Weights of a small transformer language model: a variant of Adam for these matrices, 948M tokens.
Each number is 128 + 32 x the weight over its row's rms, rounded and kept within 0 to 255. Layers, rows and columns count from 0. Numbers have three digits each. The size before them is the row's rms in percent of the matrix's.

# layer 9 attention output (transposed), 256x256, rms 0.0615, rows 89-101, columns 0-255
098:101097122133124154122135178173133097132157098103101097087089073160161065190088146144137164168122164101107121150176087074158110150136128160111154154118076103142162056152131195193134134127171171135094136195179135171163105136126109096157139152151127064091147200121179125108160160087116136148145122166189143128085120155169123172140192167112161193081177152130092125109131105113162133184180165137103084132103087078138169171173126056154115161067144150202108099124153124181143135134124146124146192145147116128173074154159095131122119143149131113126123128126103204163131133162139075096135156146136139161095138181115133146108142070163050175134121095107145099104146120105095149145136187080122117166144147086155183089111147164132113123149147081112090108154131117182146109090142153
083:179089072115144105124156164140097155098139101083153114104161122104108128094149176138076105109121113123125100146151097142071120096120116169188100144134088128136136109072188105206153064121070107133153114125083089098059140056158166168183144116182114095153145106088126153155102093133156147112128134118145103157110095119145143077142115090142131115176096112109093188151110193101108170094196099144137134151122148131114174135182133069103192098202162150081157115112173127100096131082102092097101121156089178135175141078127172104154091075138101108121113080120118085158091136151138135101099122100106050141164147108144197149172168103126204108162100103172123136198159141124153161097147141112107107145091120107140130154170126098124127144157151103086132110180199067131183112136170110
087:103092139160159117166126192051091092073108094125084175149131123101145159071180050167138050159192118098144035161084154137163164143125117151124136156136129117185176131144143119102140148140150130103158129123124155140153116124138057094161123171131102155112130120165144121134124140139119145151130061163095098062118160131119137105109091137119122152179112143141171126175098133137104131178205128127149133107113068173151101090129148133126097161154151129159091224037202124136112139100113179127114124162108134019131108161134138068087072162120187163083090138136172076109153179122120123099134122151124120108140094178107107120167096123119090138092135124100166160106100110130142143168123170136125137160096088130111124169132108164095127108096174163172121134132119197083120120185149123
098:065119139118111139149106135128078142094115035115165119175105128090173184142180145168137053105111104098177072128120090096144190111107148083172087197153101093198153111121139180163110138140094154063094120096126163127080123090124149109173154133176125161138104165126148125141113171140141117131078126170132078116093094144120086126156111100108097137129121162133128114153093130146225085112138098136135167071101113124118135155149170117116115170155120142127185156092178135133148143096098117118137124097131168099127119099160159119115119146170118029078089119168131078118176197138155106109115122129126095081141115158143149107124152159140000150131139137109108162176171134099165153145174140122165105140131109113135117128125142170075122078096151156187119171196101138149145138131109165
097:118110138135114118179115100076008114089072106182144173178116155103137148091156099127132058143163120125168086125077139135143210125135122116088115128129141129151172144122136080060174143118156086116151125112069120084133092138114095105117116146094138130142130112176091128128107134169132129153149105114106137079186131101095160083087100118148106077147087083136169109099156123145087102145154089099169126094142077160133112052087140153110101170112115119095124229124155115118121136056139110136148117166159130050097140187085119129104115137101205110098122168126190036078100172093145128145111133135140129088152111146114108093138118141123108116098185137124116144123140133159138081196100167146133164114108102140174060136150138132181084134122111182188119155145093194150098164097113134
086:115107103159151127122149120137082171095117099157184135087116151136057177079109125175103141135132161158127140146150140079121158132172123170083151110139155157074104132153084086094176065095122099095131112106044090157133139212145149138112105138064116112146120143142149108097171113186119153126153076118089182127122148134103164182115155090112167097107150121158107142109134124101154151131063132160106122177148132114184152091048154155133131129112168120115120160151128109101102067088119102135191175123199126128123243129092100165137139148107082083134154169140132177158092122133163157131109127082109131127168115112061070126141132112126068014094141119188108120118164095119190146098102176153153155156105154180147109133157098140105098143161117113110126103109122173088079114112077155
091:118175205126155096138128097082129089081102091107112202149148181083077154100200092125153099142143095140149132145127163122120114153182151136125146153170142178091198163203112176055121152132146154127170117135086137148111150148164138115135162091109101203167126132138073098110145136188123117186126111183098132094106128100126111169101098119081132138125114113163162119157128054122150128144120104101138100158177130169158140134081177183085100194146166123121101115117163153078115088116122138119140156069127083155124096160149136086075114142097100171103145209160127086170133127089167197133135106149151167095144109155147130142158087149129108132089106155119142157161100097157114132168137113165140175148115125138098119133106076185120128083085151076175170152122104138056113100233137129
096:103148162062098087155067094118138102157129181132127153153121156152119211089155128149150110081081102136139095128164141119166175154134129109152115175095187113123076130078122100079089162068157139106172114083161150123139175126109139112227066149133176189179097091119099141124133209175105124182124110126122119169129163132150134122122119099116159143116120120134165084155090166104182107101122097134147088097094101164105147199095135182191105105133064109126147174099102153121094086123123139148116159103127108144118113182145109160092147139148103104111132103131100190102175126125107134144127121152165125062169107161104099184078113194156090150121111167118113191106115169065104111118132114083116106231151122109133133096126103129066151113083095142152153127198087162099093131136100152
084:109115113140137120091131183157121122145094129124127109024125080203119165074135177155117130139109160138145168055110020117139175132039143061159124106102131114156099125154085165152147156105110139160112120086169121106126130105165121122100106103146125214062142134122154081147084111123126082145117094100179117171120146116170147204134210140141136083101107146111117131097139126148133185159122151170076143136148108060113120092121092136175103056132105159109140090171105096130178170101154157078145107126110157153155135098106098092103118126156104071136142130182126117132133134078101128078132124124154111172141175141099121164186147113126088151139109081115088111116092184129094124147090113078099088085165166136120095123123160109105126153152025127083097129070148112119166163145118121
091:130134140122071134122125135151212126092103194105129171132148221103161137111128133119088077120131120168086213151109085113113142106139141121124089121150120200083081123130138095044082151088114118153118083092099093147102133140095157132153183105134161108144098207100171140094145152119168117126139119125097156197146132125139145151143156137084148124078134104120115178132082108115086132109084151153101076227179141124132119128122160147135099177107109125156078093175144151096173083152156133074161164142110067233112091142099085078167172176086128148151134193135108144143143063129128141128129134155128135115130137120149174137103141102151180124126101119100122099118127127126128122094117075220185105111129143120095154143120140086139107184130117080086144162089125119050150115120087160
088:147178159106116126119155104119167107206122199140098121138091169110092120173123104095165165116081142178150167097164110145154117122142154045098158093143100184055117085140122177060088153158143122142188122099164105127144138142084146122146119118131164140113131125101059106097171139118120091169135138130129138132181107090149108159098125108092134100112146105121167095094156088137170145107065112097096067174136158145146164169092139198149132189146062111095129077171075113099151111160102112132159158124144181164167117175107078131097180137137090206136169104160098178159118080113161159141099166104147122174103093121120112159105124100146184077143088136180069155134073142155105092124146127092139148209107134129140146104120119116120191128091060147131170135204091141145147121146101127
081:092128137145166099147145138148127201131140130137155142148103132184084152121135159153141123100085133188145121121137051104122147166111143156178090133103141112116113171118119134120136143088128128126133082122108160127143136142128217174111092124127183098232110119142071109109106116104124135135158117075103156148139142079136099132150173100087109083116160092136164158153137162113151135082111119111121106142114161111155200113121150152121126096083136186090102124144122063128114090128124183108068164162096083177116140116103135132115166202112076084176097168154054214143144111137131150104136095154126121129126126133139087195150060149125068104084130159114175073143098103160055135117123152133143146161141232138133180133065086098143098070080146141132077143099139140064085119130150058
086:155156065141127085148093127110107128123078124168117152148092101139143190137098130104129104072178101154139159049138110136113156150086158130137077130112143132143133119073129073100161084155120112105102121069059149111094066097124132125173083132161111101173138092133118157129113208155124101126115101112138168162160145097122160153163059111162114097117120053166164131130117159126126124091047080140129188113121128141086088108090126081119104096147097097059127198196098099062104146079140140144127116187127133129134113181046144154135123121174124169089130104118141089104147146131185149177107124100160146123179083081095147088148190177097160101134137132146130141131144122154128086110136121116142097173131099152164055128114119140106093160191066170054125117064120149169160125152113158
# layer 9 attention value, 256x256, rms 0.0583, rows 90-102, columns 0-255
084:155130127111170093146094136142138072116117130135157109164159159166123132118127146136136142127174121103109132106132089072187112133096155163158128089154104091183114155100166068149123081113083078163180066113125122101130118125154080117106162127144129146163155121118112100145128160136123086111130050176091135101123134138149137106111122115075103113167229146067127097102142123122120107180129147133158134139133143080196114128149152121124119133104135125107115217167143209078145127107126105137148103116100136153123121096144091101089136144192067113084132105149150057132246136130083142125126105110096139103184131140058189094110154115168136133130101103144111078084070121171041205105095132141151107138118088132130127086167118104074038095122145148166128129121100207147106100114188151
081:153137133114156112122158141181141082163140158158128082090117143169086135064164125120094143177140149173072096157083055170155145084109187175094117111137180106152115115116175131144154087119129080139141120185125192157171134113120133149146153162146164076122082096072075097112165131112114148138123181145208189135147116190099152125108171132102118132191091141141146146174129147089007109112150097090072130093140107161129104107144126138135126107142187069117103055118115093136113147134109105129070096103158128139112142150147115102182132096142108075136156140161110134118145099101174114173160047143083046141161075147188140128153116150176118191134105097091102118156133118159118158083165124104191067099100108137127111120159103126125117142148154119141117157159151184120086174123115136
097:107102171107153153198135176231183123102165078143159137171098147131118144120166135081091132141106148111124156137121102132161139119166152048121102118139103177170134104119142097171128059146135165135121096133195185113102082132118068102138190109149152129092076169138061065148132178154149176101067137098110156086115122156109109134185115140165122145142166146063131102144085159121120150175137136157111158163126099117157117132148168126148129121129121086101093150127128115125159145098155117118151151091109148119153128122128130087172100153132140087100132127172119065164123135110090130159131141084143108123158146110138193140136136152179129142117131081127059141105167148162111108028176148126215086083057163138112086113124082098193170143233124134128069164164127104156125150108130160
092:145163143121128156121142166105114117132103148162132094088119109150162091126115096139098102127202135151148088154090078168131165102177159218103133063124146126100126136177105147142130144115098103092082133117154131130147172160122091174054161125125146085092119107091105081127146152150155151129148143098170075106189104143137151028130126176134096106157135120170156136105113170069089169149122153064108165126166125106109086123113113125165126070142124071105084164102124169124105097068134120099098134135080120101129057183095067173146068142161163202098190083147140169146086130096158109154175106130125058112142113102153105181093097151138124134170122121094121136123115110200117093094173120129105091075126127157151112134116088076142138140183086165139123150162155131063113177155053113
086:143123134140091112101092171118136100113155104139141066145111130154094140158117128137134111172117176138163074184136115149099027113119160144132185133122135134118095134123167180124101091129141132076127133127162129097123184138081133145139076111120078093130154132161103114123063102134168197118122109131141100174178173140169126137145179141167079103081097121150097133096109190176183105187097132125096117120106089130126137103116147065156162149110163091114108195083153090097100079105158142147136165172119137100088053122133060173148170149141164143157131108088138115132122168139080165109097186157142118103102089136140143203129135144080134137132157139092219102141090141130137153186182056152094108132117138166122173108159085101233056067147097138134144149142096145116111117107180110
088:107100116143114111076170108052140066141160135205122075132149162150058193107126176169104134122180149148130139189095164113123106135143151143147122183141104163157122101112094183119150058141156134088139161149165155162155094102135134120138091103107114080140147168149141110106116101104097136145121106136079154197119117105146163136100153138097098197101160114159093126113094138089154167206096122107078157139113104173147154116152135132146129135167122120139081171091076125076022122128159141167115150104098111105120211119096125094123107184119102111185139149124111125092120080124174131148144147175173123099122109131164102135149094133152114154045094132101171096189159098130173145150104141135139091084165164112140142082183104163173179161116134117088128113100150186033097170102135112
098:107085137100107140153153143095137087132144100160130081159119156107136152160154115118167159084119084080118171193155138155100117097160143048148149132099090189118143116107169107119050076143128151108129104134199096148073144124099120141199130084156077196101121131151112153092114131104196119099150150088082081092139171159108147124136132120140087119088088126144176097197121050162101146086171128167137109106086075203064135146122147165144108109150112142152145056212075145131154114108102186177144126119168180156126143134152125140140166070105176099120155136139064094065138094139085144164131145154163089108122125123154178124141129145086116139107125164119102173164118199121095107112165133143132110124132108129157110109106165097131147109138096073189097091173114167127158072105085145
088:130148086141137111192122095190170139167144077143122132145150097125133113136124111092160134131085130154139123126096149086101137071123167138085144112184088063084102149172117040138086111110167159128078159126082133127149106120088162115094105146137136032172109080161098170090147156162177174107080118130165101182137105135103084139190157140188165149125109134172127136091128142073125140047145127187128079111166151132126162153132137136111157089069115155140121123088143136086139121117056070133130138162090133153133117171133220150177139148125158125133121141117148197174127114180142126139089135151126187113144122098145122053072150094140136161116180115192149161133135171097133172146140128121090176122097092174144121183180122111136151104146167046152179142134098080122112159132085122
098:069106131141103145138146128095100088128094167153126054183096086099136152125135098160152160170164144141150171163099150147019142111163108109123129143117103103101142085148133164117135060142169095120182139175083180130129139076143083116093100079070059104164102154198182162123119120104131102143230133105137140154111154145170111140118141115169125144173147143132118144147124123168131151143093219179150166137100161153154132120149171128091117139126190102186090159109117110114125147119134188098111133126112108125172198122105119129108150098145190157119107142108139170112093191145085116117139172172080119149124113134116143165200099083157121116106131166122165089113118173104104134204135122149044173158142128151110118072169119098077163155082151092145126069073133130110141124153168146
097:155124096161108156104192104103142166082151143087194075154138129105087136131134137060153119096115063067137197129085164114105117105089162084151100167115078192125167137122066159079154113131143149124088115099142137146063151159042091134144072080120085153120156130179141116102128136128116121166160202125131119159128162131143150137132095136083157120082162088163118114106107104148138150151145054146132199134082063189046174133121159142140142106094137141127106131098129195117108114108206144165139118149095120121106132149161194145117114139132138154211125160125102183096104134151096123113154141154185161087120126105131085168145122164092125110130152168134187181130118149121146102154113109115124143143174167140088047112137118130153124127067104071157138121151101185094155100131072144
086:132088126146161157123102187122093068153112110102074149126114135088088142129099182141141158168127129124117096148139161089127149116121172125074209148188160198093141160125111193131114088124125125120138136126178070188120130142128100120197160152023025099081095085168169139079135129145134130081114119093070142151135139132144221152103138107095159099092178120133114087133132130144161118096079160162144142100119157114141126124112124136142209140142137167133118149103138081138083173150124121115185151124116129118132201127120046145149171152109167165108140137176185073124123142161095163127088166126120170148110137098094150120129110089144129125115146185088127158097168151060117090140168133118106131157136127118124119120188107125183083171167106128143144111123098158115147083119196201
083:160097108126121103095129147124099103158113125153181139057188132122195101120138093082141132143115115125140090143162149076147168067140144175154179112095127164153162114125074106142151155155134133068128121199167076105118123109136127147117144075101080118132108134150091140182086114107086155126149169127118096149109157124194146110126082152108131119087106133160180117131130152084132159149156166115128072126177097134150204117118179171133158126119177138139137126117142146139169108070160162102114122163074161135091106120184158152212148072114195162057156153104150119088098077122142069101134149140142155114113117102092149156082111143106118079156122140124140127155062185101066177112150109146150078136111159108130103193182083098150123091140111095120207153162070187107128166127065057
085:164151124119138138157166166089117136116115134124149133121125129069153154153135125075072128111112070133129148117169110128059072116138072063200102109123146141179167153136097088120086117152153184147126083116145147179092115141097067138088120124081171151170106063151040100116134138154141146174134112118109160138143182123124136155125139152136071115111098096158109097146061163073172155160155170116105196096174071138065104186134216134097066117136144106191106159106116094090191144114131158195134190113124122112116146156111188133125119146091105094163133141120103160131058106140114110093142075112171177116128141076150102164084142108102119140098067147132065107126169151162174132154118138112138094145094137139092115132021128116152128129100156118091116125139110089093137121092118131